config = dict(
    n_head=9,
    n_kv_head=9,
    norm='rmsnorm',
    bias='none',
    parallel_block=False,
    init_std_qkv=0.0291,
    init_std_down=0.0,
    schedule='wsd',
    decay_fraction=0.588,
    batch_tokens=262144,
    train_tokens=1316000000,
    steps=5021,
    dataset='wikipedia_en',
)
Each number is 128 + 24 x the weight over its row's rms, rounded and kept within 0 to 255. Layers, rows and columns count from 0. Numbers have three digits each. The size before them is the row's rms in percent of the matrix's.

# layer 3 MLP up, 2304x576, rms 0.0517, rows 116-149, columns 0-95
101:113132139099115108070127133123121108153142125149124109142126157142135136135109090102087118101071150136126124121106103185127135164117103104148121132114086146123124096080102094103135165156147115169096135087104119145102102105135144163128104148146165105136110139115095096128117145129134117129
091:155141156119106123129153083132108166066107126112088125145131131148148138121106106142132156126167117142082132134159107128137172130145120160095135108139124131184131141093134092127125113131113118127127113129154165146093118095112125147137119082125139139071127118108118084164114107130118104167
097:132144177118138106102142118148138110132062152128177161088119139151125157161133181136114096092119088121156102148145126178125102139059098169152124166153140122136122128087107124140092146143118132123140130125136144182137144090132124141144099185145117105122148139157127140127108156149157137142
094:116101124138130112117102081100184148123107114168121108137162112158137130144172114150138150117167146138122090111116105106122081117116126161157130092121154130114167084090146158113137126115115095104122113079110139133095170069136154140153125105131108102128173148116087147134131107117148116124
113:172146201074100163122150108136124096123128122075107150114105137118139153127173126151114170131113144127118104119115185120136133131120116164117177109089119095122090089098098127173136128139125116152124171167114104110140119102108092103119139078124119122086146116152116112192130106153106098107
103:128160159122144078153124094103140118144163136100122056129137112128130155181138154151119109137137129155111114171125126103163127142150146152116130161105115134144142146146134145107131162135080132120156113151137115105109158130125101113098124156095134126120126113163093152158119173159142139110
104:122148143129103107127143134120112116153199137101131114161160104147161124122142134152119099113127156112137131131134129183173141144093142105117180130117168135117120138117108123129131121132154164125141147118168099117114141098117077143090115134140168140104119138123134116148106137126082144141
096:133131134129125131137110151124107133128123132147130099110113143144119107150117161142092138151129142166130139126106116116140117139167082141109129110169093107094092123119117131162143140129067098128103109117148159114109126108111105112149142103138147133119129118130129133124144156099079124156
096:100099163132172085102128150142122119091091107139149124145122128121124139143154135171060144133074095134131113155103124127154134143074160137136144137189127088124129112114164150170100140129143138099146126137143145085111117105100147136134124170161130121152130079139125098151121152105092117107
110:140114140161152208140152114144155112123142122138093067113108096165133156142154154144115123108163137155125064104139113161118098150100091121143156113133123167101135136081090146150149138112154110114153159162148129139156114116137108162139135123097154114150112107162130151087126150124134122120
086:143133143123123124126146130107122176110129128131142154137161133127134116166111113164082090155123133166122166163155090136092148121151145112142113168088130121091169160057123127126150104136084125088155133120110132135174104105178121150094122138093135096147104153104120127116141116113158175117
097:161124123087114103150165150137162159168155133137118138169142101133142114141109141137076141135140119145133087169115111131154144105135160099126114115129113187147170169136171110138102157111137100158129100142150111123151139112098146136112086135134134118154135171133125091137126126120113139109
084:105144118119114141091125094140111175106133121119124139116154130145169115137115189115097108109108118119152089161134177130167129105156101110137088146142116147101148133092086105131093140160140138146171159209150172126124133113126152189146127138138133116131069104159119088127091148130093162176
094:130116142149082103138138164118128118148101115142149113133133130139150134166091089135118151108125133167102118118143161123144133132153101161128127157128157152120130133116069151118144118117135112097101137118150166141100084140108139122173127108147139091075111132154074113124130135129125157131
110:109117150131120133128125122126138124135114110127119128164137137161136142156135142143116115112176107115107125133123097154133083132146146157124124198106108146108126146113117113143086131151137128144162150108151103121103108085153078130079141126089136084142129147147121164121111158091119119148
092:159147207155144112112139129136102132136088092130113103106155141166138140174101118120135097133112148167156147104112145129112120139120131168149155098052132126094104130139113131172129120117103108150163111116112125129114093145129171138115091156135149105114132181127119161136199131103111163126
093:105127156108101089106094112138130160058134120077145127093122153165126163136171115142084146133108113081123115115135129125157134146111126133132111147147153121145119093111143138129118110128154122110147128119179137089133099143147144123129131155157185114095146140123138109131145110135126124104
105:123145151162181150106159117131105154141107049145141136153170144148153166157124118128076136140127149153134105182104135140118142153111102158106125105127116171075124091153129124128120155124141144121080132130149120156137119161119150163137070113129156127166106133125069139137094152135133081124
102:154158142162104153123133129162117144097093127118158137127145096174153127132164127121136132089121089158134122153155080121128164126142153153107156130120137120131145132087121081135214179138104121128134148111134112143147111119158124121121128134117182119130099134138129142171128158136112111118
100:127153166080122136105085153116143118129151093108148135082119098128169125137076156139083111099153141116175157141139168178155125151097148151169118137104156142134075152096091138153074166140118053149138120131138141118151133147086128143126090110140157108114101136114112134145109128121067117118
089:137149140122127133125135160141141145143111119083165094114140156121137138153078117152138189120085133090132128146119129131158097125112094119134131109110143134120110142132110122189100184113092117126113152107101130163116158114099145134148137125133124102139083102175137137144093123105084149131
091:139144147144117136165148109133092136113111156143143117132097137131124105106107122135097131148127066126090161135132097110093088165110154144160121160164127168120120140149120114189128169144131107164161126133151121105159160148115144180160120068099106139120145167201110128124137095136122087170
099:168121124161143108125110132124111138118098096136098159103123174140145129152099140143120126101095091116112096117127139168121133096119122119106164135156137162085159127147115139163180149101160128180117100086122122104108119089130109168136147144104149103173162104097104122161123140119143151154
090:111159167100116129129094142123132129134124121136127105142134107143108132150094136128095122157119133127127090097185132179098163141123109134156128133157154137133154139103122121130104147117093119123122131143108138104095112116147148126126133131112146152128116092148112157184143175160113143130
097:172162147153112103127101128152118164091111099130096152116113138150132122133109148137147145129105136113165130141133125090132131125127140136188102083130167111113127120107093126134123136174148152135159154126142093144123128134113126097090129083152148098106090102127102119152131131136126116084
097:160142155123150126122126142082124157105127129152119145128179101152126134109142167133153114131148119164154111163159106148155122130138164133125126148116142145121127120161136135147103119179166112164161103128117110137130146140133127139133124104151108104170137099142104132151132127123089126115
090:144142146130144146071173078161128158128110144125107115140105088129139219158087143134124100143115136131107119132157169134177098093141097117144136112099140146099151163098154093167131154155134127135160170126131122140137150108131107129131130102143182115129161155168094130162144127121097134125
109:131101115105139093084132118108146055134106095124133104104188159111142124149071116108133129097080112103154090156151120131128116117136096157118123130133125106136114096113141105170132140079120114135141197130123162093128129145130150124165090139140155115136153152123126124124119105141074135143
107:122130117128126124118183123103183130082143156151130126118089137121119123127164145106101151105079104130145134171096145149142122120129074153154129120152103135106156103072066151158114105084140145099149108168128099130152115136144133121128147117115134082116116127131094090125155128111146112131
092:179114113101132094123147119134135132075123105110092121144123072128125104127094162107098158161138135162154125088127124192095144154125167145149090154132139119155126141138094102132145129167150075126131109098129165106155116091140125117133117099143134164110109117123154097147156116125168109123
099:154169136122133122144154143136173130150092095085139118119155127150150131128129134125060112104146131137131107180169113129153153148129124147116135153154160144139126103105103119154129126130087129150120137119117135110168145100130146124135130151155168137110080126143099148122142147098144113144
097:154122158102092121114111157119143107128058109103165158124133107104156154147162127085124103148143143097157127131126124124179132119146127161119086106107155141070121082103129101159131137091121128105139099134099096128142131083080124170126082154134130128140175097127127125152069121119149093131
091:162168164124133109107114144108145163127106176084113118171118140143164167164119133151093154106123111130136090153140121123150125095127104096148101123164070120078120172102131142144121119066124128134114104156112127120108136098105115155108130136160132095145128100131116098161113127119103142151
095:119121158146117102131130108170154124114130065142153138153126130127147121157144090101115130067111115127140125159143172180133138114098104128158128113129094136096131142143070109119111128136125128126151120141155166134154108094109112102143120090104159114142151159166107152153106101122099083125
# layer 3 MLP down (transposed), 2304x576, rms 0.0443, rows 116-149, columns 0-95
097:121145124161126143142155091124197157147113120129153120088093160168146097113116141157114107166136103114141151127103128178111143111125112094138136113118120132115091129145145151121157173103078139164145088147109101099117085141128137107105131151126144111113146065116115136117181138143158116182
092:163172106147131080131138117128124116124168136110097102130127128120119115107112118135144116166143130121110107129090077125096158140163144113097140131123110160156115088122109101138137093117155129109114130138117165155141084158139117116156119131114074177143127098109137095161174132158125124165
094:122116098104188125141114113143131097109147113159129104150118131106120103144100114154183049129115128111161138143069121129106134130097175166122114148126123108105130098098170184099121103108140085097156127135141141150120141139088138142149096113108147094111129129136144111109120141116169111125
096:133161164174171130122099138143176170124115126141112117113150103080130130117098165123102158138132089094158113128131141146132149092090122150116107109118124148142167103126114131137075143177146125137127104133139085154112136135123153139129104151089135140131137150150116148130146129052136130115
110:113136144165082119113132165113150154135147121147129122115112139083100147137130101146120117113163125149128113139120052098120102120075118111125124172147122094138158125134120129126127133167152088139106169109147145142149135148151128122135162140137170137127078150131117129128109165142116161135
106:133095144070105135101104127120125140126075165141108157134148078150132113121155161122113172107135140117119133116137163141158163120162144167108143128086127114176148149152154161106147135147137139121112101137097092124131129122127140104145152172129125131128146108144107165178147141124116130139
105:088125115093073131114138104105161111146151126095099165145112167120150138092095128121121107133125176127170117132138155169116093130141162104118197098135143142108111108108129156142095095051121108070131119103111097124145125149082093120073123121088163104177105144121174143115128100115152084130
096:115136129148153122134112136194089125142122134111133072117126162151097096160163114138098162118107154092125160115119113093123139171139116134133178166120115148128138114102128143131123109152134165123136138129105122130145133121152097134150127137168145122150130139134087127157131076147151126117
100:150107124117075100181110098107120136131126108136116162119103112160102097129131127154146120152157092082140093104077131109101126113124120108109150103113157088157112143151159149156151131117111140093126089127148154100149057107090125123110127132145105149152167084149086187128110132149135107164
110:114138128123087115136162112137127125148153149082123097145121146073110148104100121129129094150126129120095099111156052131115130121124099135134115122133119136129128127114105136089113159127128080150116120155122219113134072124132132118120115109171145145153140099096116158120133103135134125116
088:077135128134122144106153185147121138103117158100118094098169120159135135140086116138129143148136152120114110115152090136118119096113119118123094152131136104138121158130149162141088101086130138115143143135133106160122126131097144126136131128135100120119129136097133129129142084149107127131
103:135143126139099101109105156128144115124127139155117155122114135120130122113129115120159160128124137137110089125137141141143139141102163126098139173123140164089149139122106129116121134097155147167196152130139115146104117133123154108129107131113184091092130157129164161113112154134110086098
083:117151116108136133171120126114116105175111132099145120120116135130116114113114158144096100143118142123153132114178127114124173152152160119094142121096116099130130108145142131138121127104125124087144202110155164145115161134163089139111137097084142127138117171119122134157156127105144177143
094:126129105137139127118121127131099109124169107119101122103130113140089150173118128103154101141163117142083131110107135100155137188146125133165154132099132134124152103140125101128150061130123116124143067186114115118141125143133186149121166108127156089136172057097105088117150100111150097095
112:116086158090113094164145123104136095094195114138113119167092160107091145096183178118107148116151095143100092102096128077172153123172184129143134142067109158104130114090100096131142178127147162115164129124120116106092122118093092105100138100078100104150113136144106124118175148089114125103
090:098145136100129119119082138107141136137132154131196117085118147094107113069123141132095114123131143158121115068133135103129127088170151139142109123133125141151127134149067098122200110179127134131103109134123086106126103104083144140094132138085166116127131125114115124116157111112118105132
093:154089109113140114133139135136122149085144111149112138111128106120098116117110078099146106136128128147162133128133140106124121159106090164097105118147135128146136146148130127103122169135143166128123134183101176070095080120092128112114122140122133106079079129088114123144124155107135122106
108:163141160152132104148140131160145115144155114097163090122105113136111087108134104172114189107135156117134145108111114135151167151127106139131143107148106144089161095151149142156126165154107102156117136116127136142132100108117112159131116150122126119132128099147097157127108106165096131136
097:085121175152078112099112103186144138124126127130122138140130129104121098099152113092097152129126104129140146153165145121158129170097136117109133139130127124135127129136163121113084128119147162143072115103105128141105103119164128108145135097114067127162159143135123149120129152136153183147
099:110143122135102133134099109138117145133118121114139171144118137075158135140106157127065115125131123130136156134082141157157110127146143110136059088136109128193094151142140132096113119094117150114153139119095117117105079145092154123092163127103126112136089139092136150173161130124093095096
090:143109103124109151084105079141157148097170135149079097147110121114120100097134075127126115129126097139176130137141117111102113125147116130115086142144088122122193180181110141150147110157110101150106158113179102180132109120114127109138096143162144118122132049107137137124144097105132147099
090:124130050106143170140133142098204153134128149152125114080146124112147068093122111114159149122134103146113137095080105090109140135144105100131122114115136126119148177141108116130163137122102144115147101145158086164138107144171111162153123179085151099125110155121119133115085103116100167130
099:130153139120145128109111107148170084145129073157166153137103103148109103103132147117121132100114148130115020120149105155137174093112113120110137133135150143112162149170107119110084190149123110134153092098095122109122136131217156147125139121148147160138099142127165093096118128097135140145
086:102115101150129158081128124133112107111170144160167106136090157134144130119143123130164176149098128090115137109145132138135092101117138131154102148134148092196118127134160163120165135109132119134130140116116146136170128126083155156161125135118127156119126133094123089127100136143102117126
094:119152161144113101120130121121134162132097139152117108123158134107149157144135126127145106109091141133085151138136159074139139118115173183155129143066099125155134112119112109099103148112170096138134146138075135091144206139107153153147089156146109092128105170121151096143144128143093152149
099:103121111142134146132147136123126135142106137118167122141137152141159122145126119145131149152113148124111131131126127141146107116136095108132131140071155120090143200111183128129076122100163110155132119176099118151134138163113124142126126150112154128145117119073134113134119131119128082133
093:167141123134095137126117143111136162098104133094176152119151087097088097085109113139077155182129122083126118133146144100140058173127099129069143129194144113147139141128125124088078162127148099126145164139102127133109138098137111114150122143126138111135117115127103131075141178186098133086
108:109134100134090180097166132070103080133173136143120150123105087043149102121099128131103143119143076097122140099131148100121127146112146122174138126156095143117132114137096152137106119124140144140146178161110099144150144148156108116140126146154143110115116170074103167158134086108141150125
105:109141132126113122080113140113109116114166142160145108113109135155098109126143112170101169139130105110123114120120127103125136142121118158121115124086154112091131120117052162127110113123129128070128112150120135145150132094117125159179136144110144105145125142103163124106131126127130143117
095:159122172136088124112104118119130137095124154087074142133178099095112110136143126132126121113134130120132147112192112119135133100193164147126125142123151111144145106151123061094139141177151137161087128148151124127168118153127122150143131139142108162148134159147131172141141141104087136152
099:108117119131127095140106141118121116117117146107098142123093109107094132128102187123126126133137110131137123145097074123111127127167166142094132096136136108174125119152171121159120098123095154147126167152139095148109128093144098140144120131120156173121133133139152116082125124103129078150
096:182139143133080130108112171147100125146129119068092128083159135133115130149177110158076163113133107082123156148142123143154159112140082096111096166145147096103129111131134134133120151118135130168120116138119108200164156091162150096125125154131115111171140149093119127144112092107132182098
096:094087126127100156140168128134131114101128178163133149114096109128129069140081170116109132136151138157146109084132139136150144093106132127098132130168123138122127180093133148148153115102104204137126140128120128171095111092119114125135160120108126128086144143182156195142142160138129182158
102:119091112114161148135095129105152143105137104117115117125112139129135093111137089100144155128075096102126121103108132100099093117132073127139076131143132136128109125153145108127138126103120095095116136116149095132153124122191116092173109124104133135102133108122157166145116173160208147166